python train.py --num_hidden_layers=12 --hidden_size=192 --num_attention_heads=6 --num_key_value_heads=6 --head_dim=64 --intermediate_size=512 --vocab_size=1845 --hidden_act="geglu" --norm="rmsnorm" --norm_place="pre" --norm_eps=1e-06 --positions="rope" --rope_theta=10000.0 --rope_fraction=0.25 --qk_norm=false --attn_scale=0.125 --bias="none" --tie_word_embeddings=false --parallel_block=false --init="trunc" --init_std_qkv=0.0275 --init_std_o=0.0275 --init_std_up=0.0275 --init_std_down=0.0275 --optimizer="adamw" --learning_rate=0.00163 --beta1=0.95 --beta2=0.98 --weight_decay=0.062 --lr_head=0.00669 --max_grad_norm=1.0 --warmup_steps=432 --schedule="cos" --final_lr_fraction=0.03 --batch_tokens=[8192, 16384, 32768, 65536] --max_seq_len=128 --doc_mask=true --train_tokens=159500000 --max_steps=6787 --dataset="wikipedia_en"
Each number is 500 + 50 x the weight over its row's rms, rounded and kept within 0 to 999. Layers, rows and columns count from 0. Numbers have three digits each. The size before them is the row's rms in percent of the matrix's.

# layer 4 attention output (transposed), 384x192, rms 0.0757, rows 71-120, columns 64-127
070:456528507529493522454471473460496514559499458424563504591625474516528464538431467514522447506626505569561525440516467495516459526513500406542529538519432452494469476510490447506499377486454500
081:465512484485479559448504444469456525556492495585426519530462529458493528477410420431545500540499479535441491560532494484519452528497487467462517570483459546367419475484461487516442462515529496
080:460500521507539554491484577493526387505480545514426501491411522543455536516556584485467434437517615455400533511579474496472529503532465550510499423413490465455455518538494556473542575523549579
083:501466495523485403482488561480473470539510514477577500562522542494457524549612522425467530462601610429506473471496501468533435513474458522553457466441604442447553533547470503494464572437472502
068:539512479549570550404542484454632534511457479498586521508491434575434549444550423517494476442567526464472494529491539561449498543428495579453496558541525558473548497534504549490503476510587545
098:459553529522525584512537442413555430553448533524545439448483530468500504566435541556532540509461489648444517605521535535503560551556483450425522537512429532444546447476537549540594463479494501
070:518579501484558517479477523473417468409533509587466460480532510446535536544484486571598499548459536497439512482377565541446524523368491451392481611504457517560423520480577445487460562548446533
074:486541577445483462500543586442534448436495554398462480522491520474436425595491622486485443429540512424493509531500449510456599502475488543503561510453495450518506508431459484477568497610536563
085:524460527579552505575427553576427507515522440527434550436534539534499531430512534412505476541432438404534518498433561505486576506455444608494449504451558502520394529506535420399476502525493613
080:505463482516424432504484372571428519474541534591464493427497663525508582536506546439497515512488541524527467459522593449514420501545517505462484482530449508509396530477500493397487511472528446
068:599580450570514490525452496597512528466541504482535584503514480539479543418505429464508571540575574526599469426502488440559545490512508561434607541521523446516567507585555463513464512501436537
085:457487488424588502475511544482563479471479492532360495412429492501406476456517533471414486518455584592503596513524455514484550465481547477458502559542463403484477513382443508569548504547511510
085:549538526466558588459528439478528462569494565509541496502411457540566529578559538506512459461442508616405491578542450475483520528493486425482482525527460607475563549529537625553469513480508487
077:502586444452419524494480436548499512541511559438498560560507608425501476580495428536541532457516608567560436460509493450558409518571505402529491509453416577383510463535382487507515431483490442
073:394516516520461473458498495374546437532505552483478480462572536555414498538479554463571448544575629480502500545555485458533506455615449467500522550493459460511422414431494577392547430505505493
073:471429497436516435449425465573524521509516525552482475512556574457454520471518486423496478549536356375545553475523478449583465460526506575562573580530452450528459492406533423423542502468468472
078:565498455456524459500481489453457495583535521587506607520422530494480473518570431441431424498529467448556585480556518504475429478458569460572498514497429550510423517495417441508469411481554481
070:564478486448538469475452433467553477495521531558446520515441477585417507488590538431487453513549643541513548435508515500494482473420515536513479539469543416452515541508443522566500559529448509
088:530502429562489435492485492486496572573490542527447538477502571433517489424502358478535517548469464480523522533506504529449480509477521489486493569498448489444512460575481512592538389532485437
086:612473457531562581578553464505501465490446441508401556485418422531477500492554530498445432476405671543468515538543501555475510476449572532456471564515496483443469540502472540600441490440519535
087:488528543497513498441531470478530474531462558515526447572440540557480523593486609496524499479511649542453486408565503430545480552549509452538427478594457503425546534528458555474541527405534484
095:453495504444495542451527437457542544490479460505544414455557393526544492451419473602451541528530395595470463560527465563454523473534509513477533485521453527465549450498611518549484544465489472
073:482480481480527517426493496479527423522518467559550426571494471443548502475592474541473443541512376409524567476559419457485539543528503445552446565565402461617430576546529494526516506549435490
078:562490519513461609533430511587480499467532501534452582518434542495439542470598524424513390456465486459571484475447528493486458434468462570443530462405519559475426478448451509441482526561518605
081:452631486453515533558489538601504504498533542445536506565487596467605525539432476549501540525543534578524427436513513485496471573551436571485561404548484497478501418538555499461479491479547471
099:481428572521482560572519553514416478420482453460569497466552479526573442547487580564489484493491471515557464554449536549481515493518464502484537488491616544587503538421535494375403530525496538
073:526504469553378585547518489542460455496542485473485550488570491560610529592489468524532511453473543524502401545539530443479472552629491462492443403429552584504519539508449561524432508479526546
080:514449497491521453463500450503550418456439520529529405431509545437528539570539644542522529507456503543453509555551400449543534491600519433530398567510449454491471542436495573531527479460424462
075:521403535535556478480446516537518525500413553489504507503558464485526490406632510594531492506487380459458540551442512489521569529407472539616484502649543417625575495529555536441541534493427477
072:511472452433541423508510513416478487463560440588500475517477510417455494513495481473530505483518415349489538487534536562512460507458461610582527487461512515531418530501427427470529534541545496
078:474521512452507552444480532408576404512510526508484422462496442570400452534560614431547465467484620600505560489535385408518503502614521486507470524474452478495501514421423608507561434481495534
076:540523442554522557510538530495390512541488363498549531519453433421512535535525518491515485464479486492443595535523585511494439565500539470475420581461529624514507576453458483528392483470539551
071:461476479503585543469489490567556408491466515473528490547534502475519422439515378492554349512588404482508462432578448475478471491425423535571595445478571537521457394452492514471453492596554469
085:415579516517480517557590517418535500506493403506452452460535441508499521548446530536473536473522496503369459561572523511462536413505454452516460459447531476406479494507538508513538573492518450
080:552528474551460512530467466623386524487463431466575507460579506498604524544502535544554564494482465473480468609488492382580481543495532454598434532537595604588514538513481547469454486438512467
077:546529484421507502515493395480519483535523492517471552495386496516393461477524413476491463459521465504563553462520481488544422515454582480483487482568479493504523474445404493542465473484556428
082:540413481411545570461542471501481477482456472516461571448414509567500468468528453516452401490457451527500553515528593613393464474406540569422524463553467594453476496438522385466438512489546517
082:565422497520532618486561491549528476463501490514409542472389546517553548452501483551433500452384562538410453485518566542414517492472508530460516450555510557416546477475466532507396521481529517
078:506457537533543585456522599584540543470474520451501490544457477503544433398484400626464523436505392467508507556462465557436515538485531538552527473484593553509642456533490505587519521546564542
076:570422489547516593489474431630488496475525483466497543470465462614526459394506529484472467506463472519502445488453540468472515472541520534545513488492515534523531513492539460445411470513560542
083:481419493498522468564409497532483572500440552482478517559547514492504403460568438475444454561525484503640519434473463505570434529467549511584541510565507457557559489506428528449505380522511440
081:499532493530494548458528454516561472469515487445555438443590510540591480475484508578575559479496537517471478582518448442536507490546582452569442452493523496542592521537461546527484509499499475
084:547597501477517533490535494354545461554493480502436509441417447555378518526552537523431553470488661503425519526557517518496436445502573412536446484455411475399529509589455548570554547435488533
080:502497460494419487499460489595431598478537506455431569557581589476438484489481428367507551480492507443648481416416538506505486478530495541468484518454502453474475447466460392418541417530485495
081:461454495492473507505470486496523523552484596563419494481480509485480502447528405507473511482446455504556543573488449481483491452461601508466569419408514424484603503550467456623516476582465535
081:489587533502476568427564497447454438456536482558535473545475513526537531574428567571622451482539538600436518431599548465461498530565402414488495449445562563501439525491481540500433550559546473
086:487459475534338445504485549487485571459567475440555474580565499483519510515511491529462585498520472403561405462508510439448498543553442556530421446473506506495419549560564495472517533482498476
084:424558562532567514521547522391536534471494428512558420417581376495500450500382612564489560561530559571437460471509492500500589437522439463444570516485563490467507461474539559551558531505455482
081:519492465588607589501504474451564489498452523522437490413551510537539478378480406553546517504451600539564506572515504553476510460523530457460557458486475485466579480577510518585498445545439511
074:576482426483492459439442462420487565541559513591559517558454446508492467393557396382515436517553408441605496485522515495488472482495506531546468517456488508497448466539413533544473383510588456
# layer 4 attention value, 384x192, rms 0.0772, rows 72-121, columns 64-127
078:595530496497466533414402521505404499490578398417582487469522516494566599497539498509539522548397461542591407463492488539526453442462419631470542517541517468576538491531517540530454489536464579
085:507482526498431435549486381571523593443551474577442509506462580529501448468476386547563504521526471486531502543467452480517625546547583477477493510561521527452530503548534510554486389579487354
086:396480532468541536495515465459584544480530560473480537490524480529532488470463499610532472516520463492488513426528440567549592570563617319511527496575448509518557517440513438540502606446617433
071:462486547514474476538438447521508473535542439489468492441530532526543454463425524484564512470548478509563341508569499425584638491504458532466454506555475412469537566479459502491470509471451494
097:639447494478501438549578560534409494531534380534473494488451471449454566540533511512482451523487530498593476526563511518482403402434536483492470586540491471539412528521498540455423443526490475
081:504485341471470486517470464479531465548458616510546518423403481514461498523431533398477631437502501493552522483444390475490417488583425475633471465472500503437471417516465528538489397491591540
079:463468436499439513488577459493474534502522514572475477509496481506486431552560503563562541575548516514602501473461482459460459512525586455510469476539457459565485533476506528610468445428490474
084:466539393513487456464480401537541563439545535470519509508409539450506475450535425550511455460516480523392502534474468483521450496662531488470506485476550520364559491492486543514543508575537426
083:532501469554605603555449555451472483438469509488490505568461401390423476450547479537502391529492511476423593506502524533524500583422509460593555545458506508456446450530534513555497492451530541
073:505523566383454476514493448476458522514428517486492516528467543497483516516442491532509456494553534509479475614476553504536574531568523454505472547537545434463466482492534468406531636434545492
088:566573429523420451618488445573466453408531446425488486631532598460553395543507407477442495523604496514526497483464521507527505560493496445574553459525498539514456500574567537518497358455455429
087:474505577528527468540525541504519509547514446542500484422537462571472581490501514529534565535527511481536494577580484514490524488561465545484517510585490436487427506490480499468431487606464428
083:517517637472533421470531547416478485509496442462592487509484399526540567515525611481454471583473506474553506494594506515557568494392515463528485533538509398566518521521547514495502546411506551
075:565492513538484566531488502519447615488551443581455518471490450420512556483496482471476450511478484488557387603515491515472469517334520587511506583528517459452559531587467466533505487532486529
071:487518526556463580517464460510459541503441490455458538590471512431471544484566493592548405505503503561475443508568574528452508537506449505499548463414548457426463549503478521554535480414474522
076:496494492480452470483457441544555540411463536376484534524426470486476493534527462507472510475455473513498524423558472461461550572451449550510484502417535394549501568538527499551531521507453513
070:441499465536545470607492450522532499470473504455497521528480539479547449465462443480527505544566459501513466569501431551561604554490426474535594509566492532474557426519600435469461444448534516
086:523492479452404570489426457512410469436507526414576484605465491456565510568529587459445504607452508508542383415525497496488537526405370501552491490450493490549410555415465526538532487455501501
088:508504522473533416537457480525582516490538440463514487502530581515562414494546499500488522477564456476519495462560518529548592455555431533481565456576539570529532489503613524412511487487475402
088:516568532488573441580540520456523498434538441518441547461500457482420420505555430504529429568497496497595571513511427579512598535450588388431551493535478444511517453471575494563472523470499455
090:587470504537559584512523625508536449583523386491447445472575475472485505528493602477467526454470534499481527574485614485534439400428368530482540513515550540552466507507428504416436498535472526
079:415445496490466482539442404543552556422507593549433489541427555507444557513470414428548509457527509508472464519530471457443470465385427510530447470415528548487450493483494536530528401535390448
080:437510480483488414452521450544589578523500444469512488466438522561563563426472452596539518407505457459377512530525439492585587518623575536561459522535490465427615546581588509476521474517439466
086:581422503421481435429554472469486560521468476534562495490501519547499486497576527538462505516515530448494622597549527477487503503447555378511442546517485481487494448487488526526579546521350488
097:452466442540597514475532617499556491580508478608511443433506433554416548462458510473484559406559534494385526531450546460490403416517564488450490524428535581494549477581449505451478546533540511
074:458481582502661545504480521490506571555550509616601416471511505568495566416484544492481534566543446464464492579448525494493520416467485623471492532556478469467478497547544471372518519556520467
083:508576543539588532627533561454483450533532492562349498558492401499412512509509481495455420522483532470520551536545553562491494576455507431451558452502491534508441460482534520450465468479581399
077:462577454523454466551524463526498533456492496617454479511448492476404563554450497375462472446528529496442515476557491512463461499549504430479491476320503524436436464472424508548504533523544530
077:540388497546444522444464478495497508431430520440425542483494507464420474571538473476572427498526502570457497426488448432473460533460625418475474504435463438576489509438551534508495443490429557
076:544477514520479489582609513530475571494522414491436515501551531499489551524456439552503532530456465496520508605529526556552522512326535509513579526569413465496526475620569450466441486516481452
078:517408482475465520499449437505536447499487560509501508457452537517533521504542466465542537437520486539521483368551431560507424460524440564538464413569473498593428521469633529522527545501537444
072:440547419489463408440489549534464565518434461586430546469593554555498475408514531586434595444487511468442494559529531467459571594483560573431450538427527514479575571483493476468457460451401496
083:572460502531562517538480609502444399498557474613492522470573527442524468482502452545504473607483510475617467473412480503499398530543508548438472488639545552566506528409528493431452434567554499
085:532504598543601504469506565409516483521497477589545493478437427513403575522521486469509454486484511496472551493594488556419472527530467579390509498483496440442398442458564487392479631545538483
076:496559525511420400453486479498519539463448471402496547543575549530559543445532464506566450489524458543484497501589510465503596534509448593539484522501437471565462516479563506527497423461318562
082:466534461529499477522453499609493413516467468453485518509538475465537404472537469463503508477513481490478461401461524443558521487552470533531546458471561455481572566556504523502503355535480492
084:529607493531555451545485448536543518527522414584526490483549481616531444449542533468493456465563475472471493575550531497555568486592505529426525471505549492498486462551568496420480436577423464
082:509507500533420456443532456531496490488459435530515479448573503556493488543485537417450568487513511493465485474528474428493578488551519469412471469466473433532437520478493496506522487540380457
080:460576466539560499462494524468563439528558502528521456483507489517535450476492455502486587465457507513416532584521615507576543509540518597393555525475551547438506519574504504430498607487464451
086:465616488493504428435552533475565525456500481443534479577451517426500467454477527505400495500440466501455534520558567506476619491468452422450465597309488502472539442484539466505551599459461536
080:542453622550558566571514561428530483571475423561471522533531444541451539555513535424511518598516500449462462570549523552504538500433466595360475526580522431496383468463539467404466557475518470
086:567496568515439488557502432540471481434542502495445503494517473514589500558452468414550498517486470499649488408482431504517612497456432557505478502633478502566474479442507449478452425580536487
084:467588479470486503459475468432547465486521566389649487558491496504602453459507516593456451575432469494470458482485484517527502476494488481569542489475474455481598538508514499579548572423568586
083:518520546474391570482541498499493575485441414450518501517535599554513543538486516528470559499465489457492439493485432486571552434585445514556488540470459484509453470497562511508494504505430518
085:520490415483543497508446581522477502483503576593493516312578459525483480526447445418467583507477495432483514597401416497447424541360496492561428506528466455553512553558517481554463472570446492
089:436441547516670552481549497433488420490492529571510508528503457469531494500496522522530430572531490511422561406387470494526472475481543455481482495488507636511582466508482490527546565450606561
082:612532427495519478503536616488458430500562537591410494451563484442487482504426503494468556487445563506506526571398474553457342505417497475503474483557504515573490482539437428483432462498536491
081:581508521461430527588470494551488611514476478537500457497528513450491503501468596373448518453523500471451344519524521498530553421431388558520424563518514410495403480513442478477462499547492505
078:471493573493472487479475494510483557482426531329495539474456547490515506484489502507548491438474453525400455534611489455501532559438451502545468499386467466543580564528501479518524593425378576
077:491537425524406443519528491483624516461460519427518491526494493522431465436562482523470486421511499548515543537550565483521452520547517543533509517441518439463419516461555559430504536493440493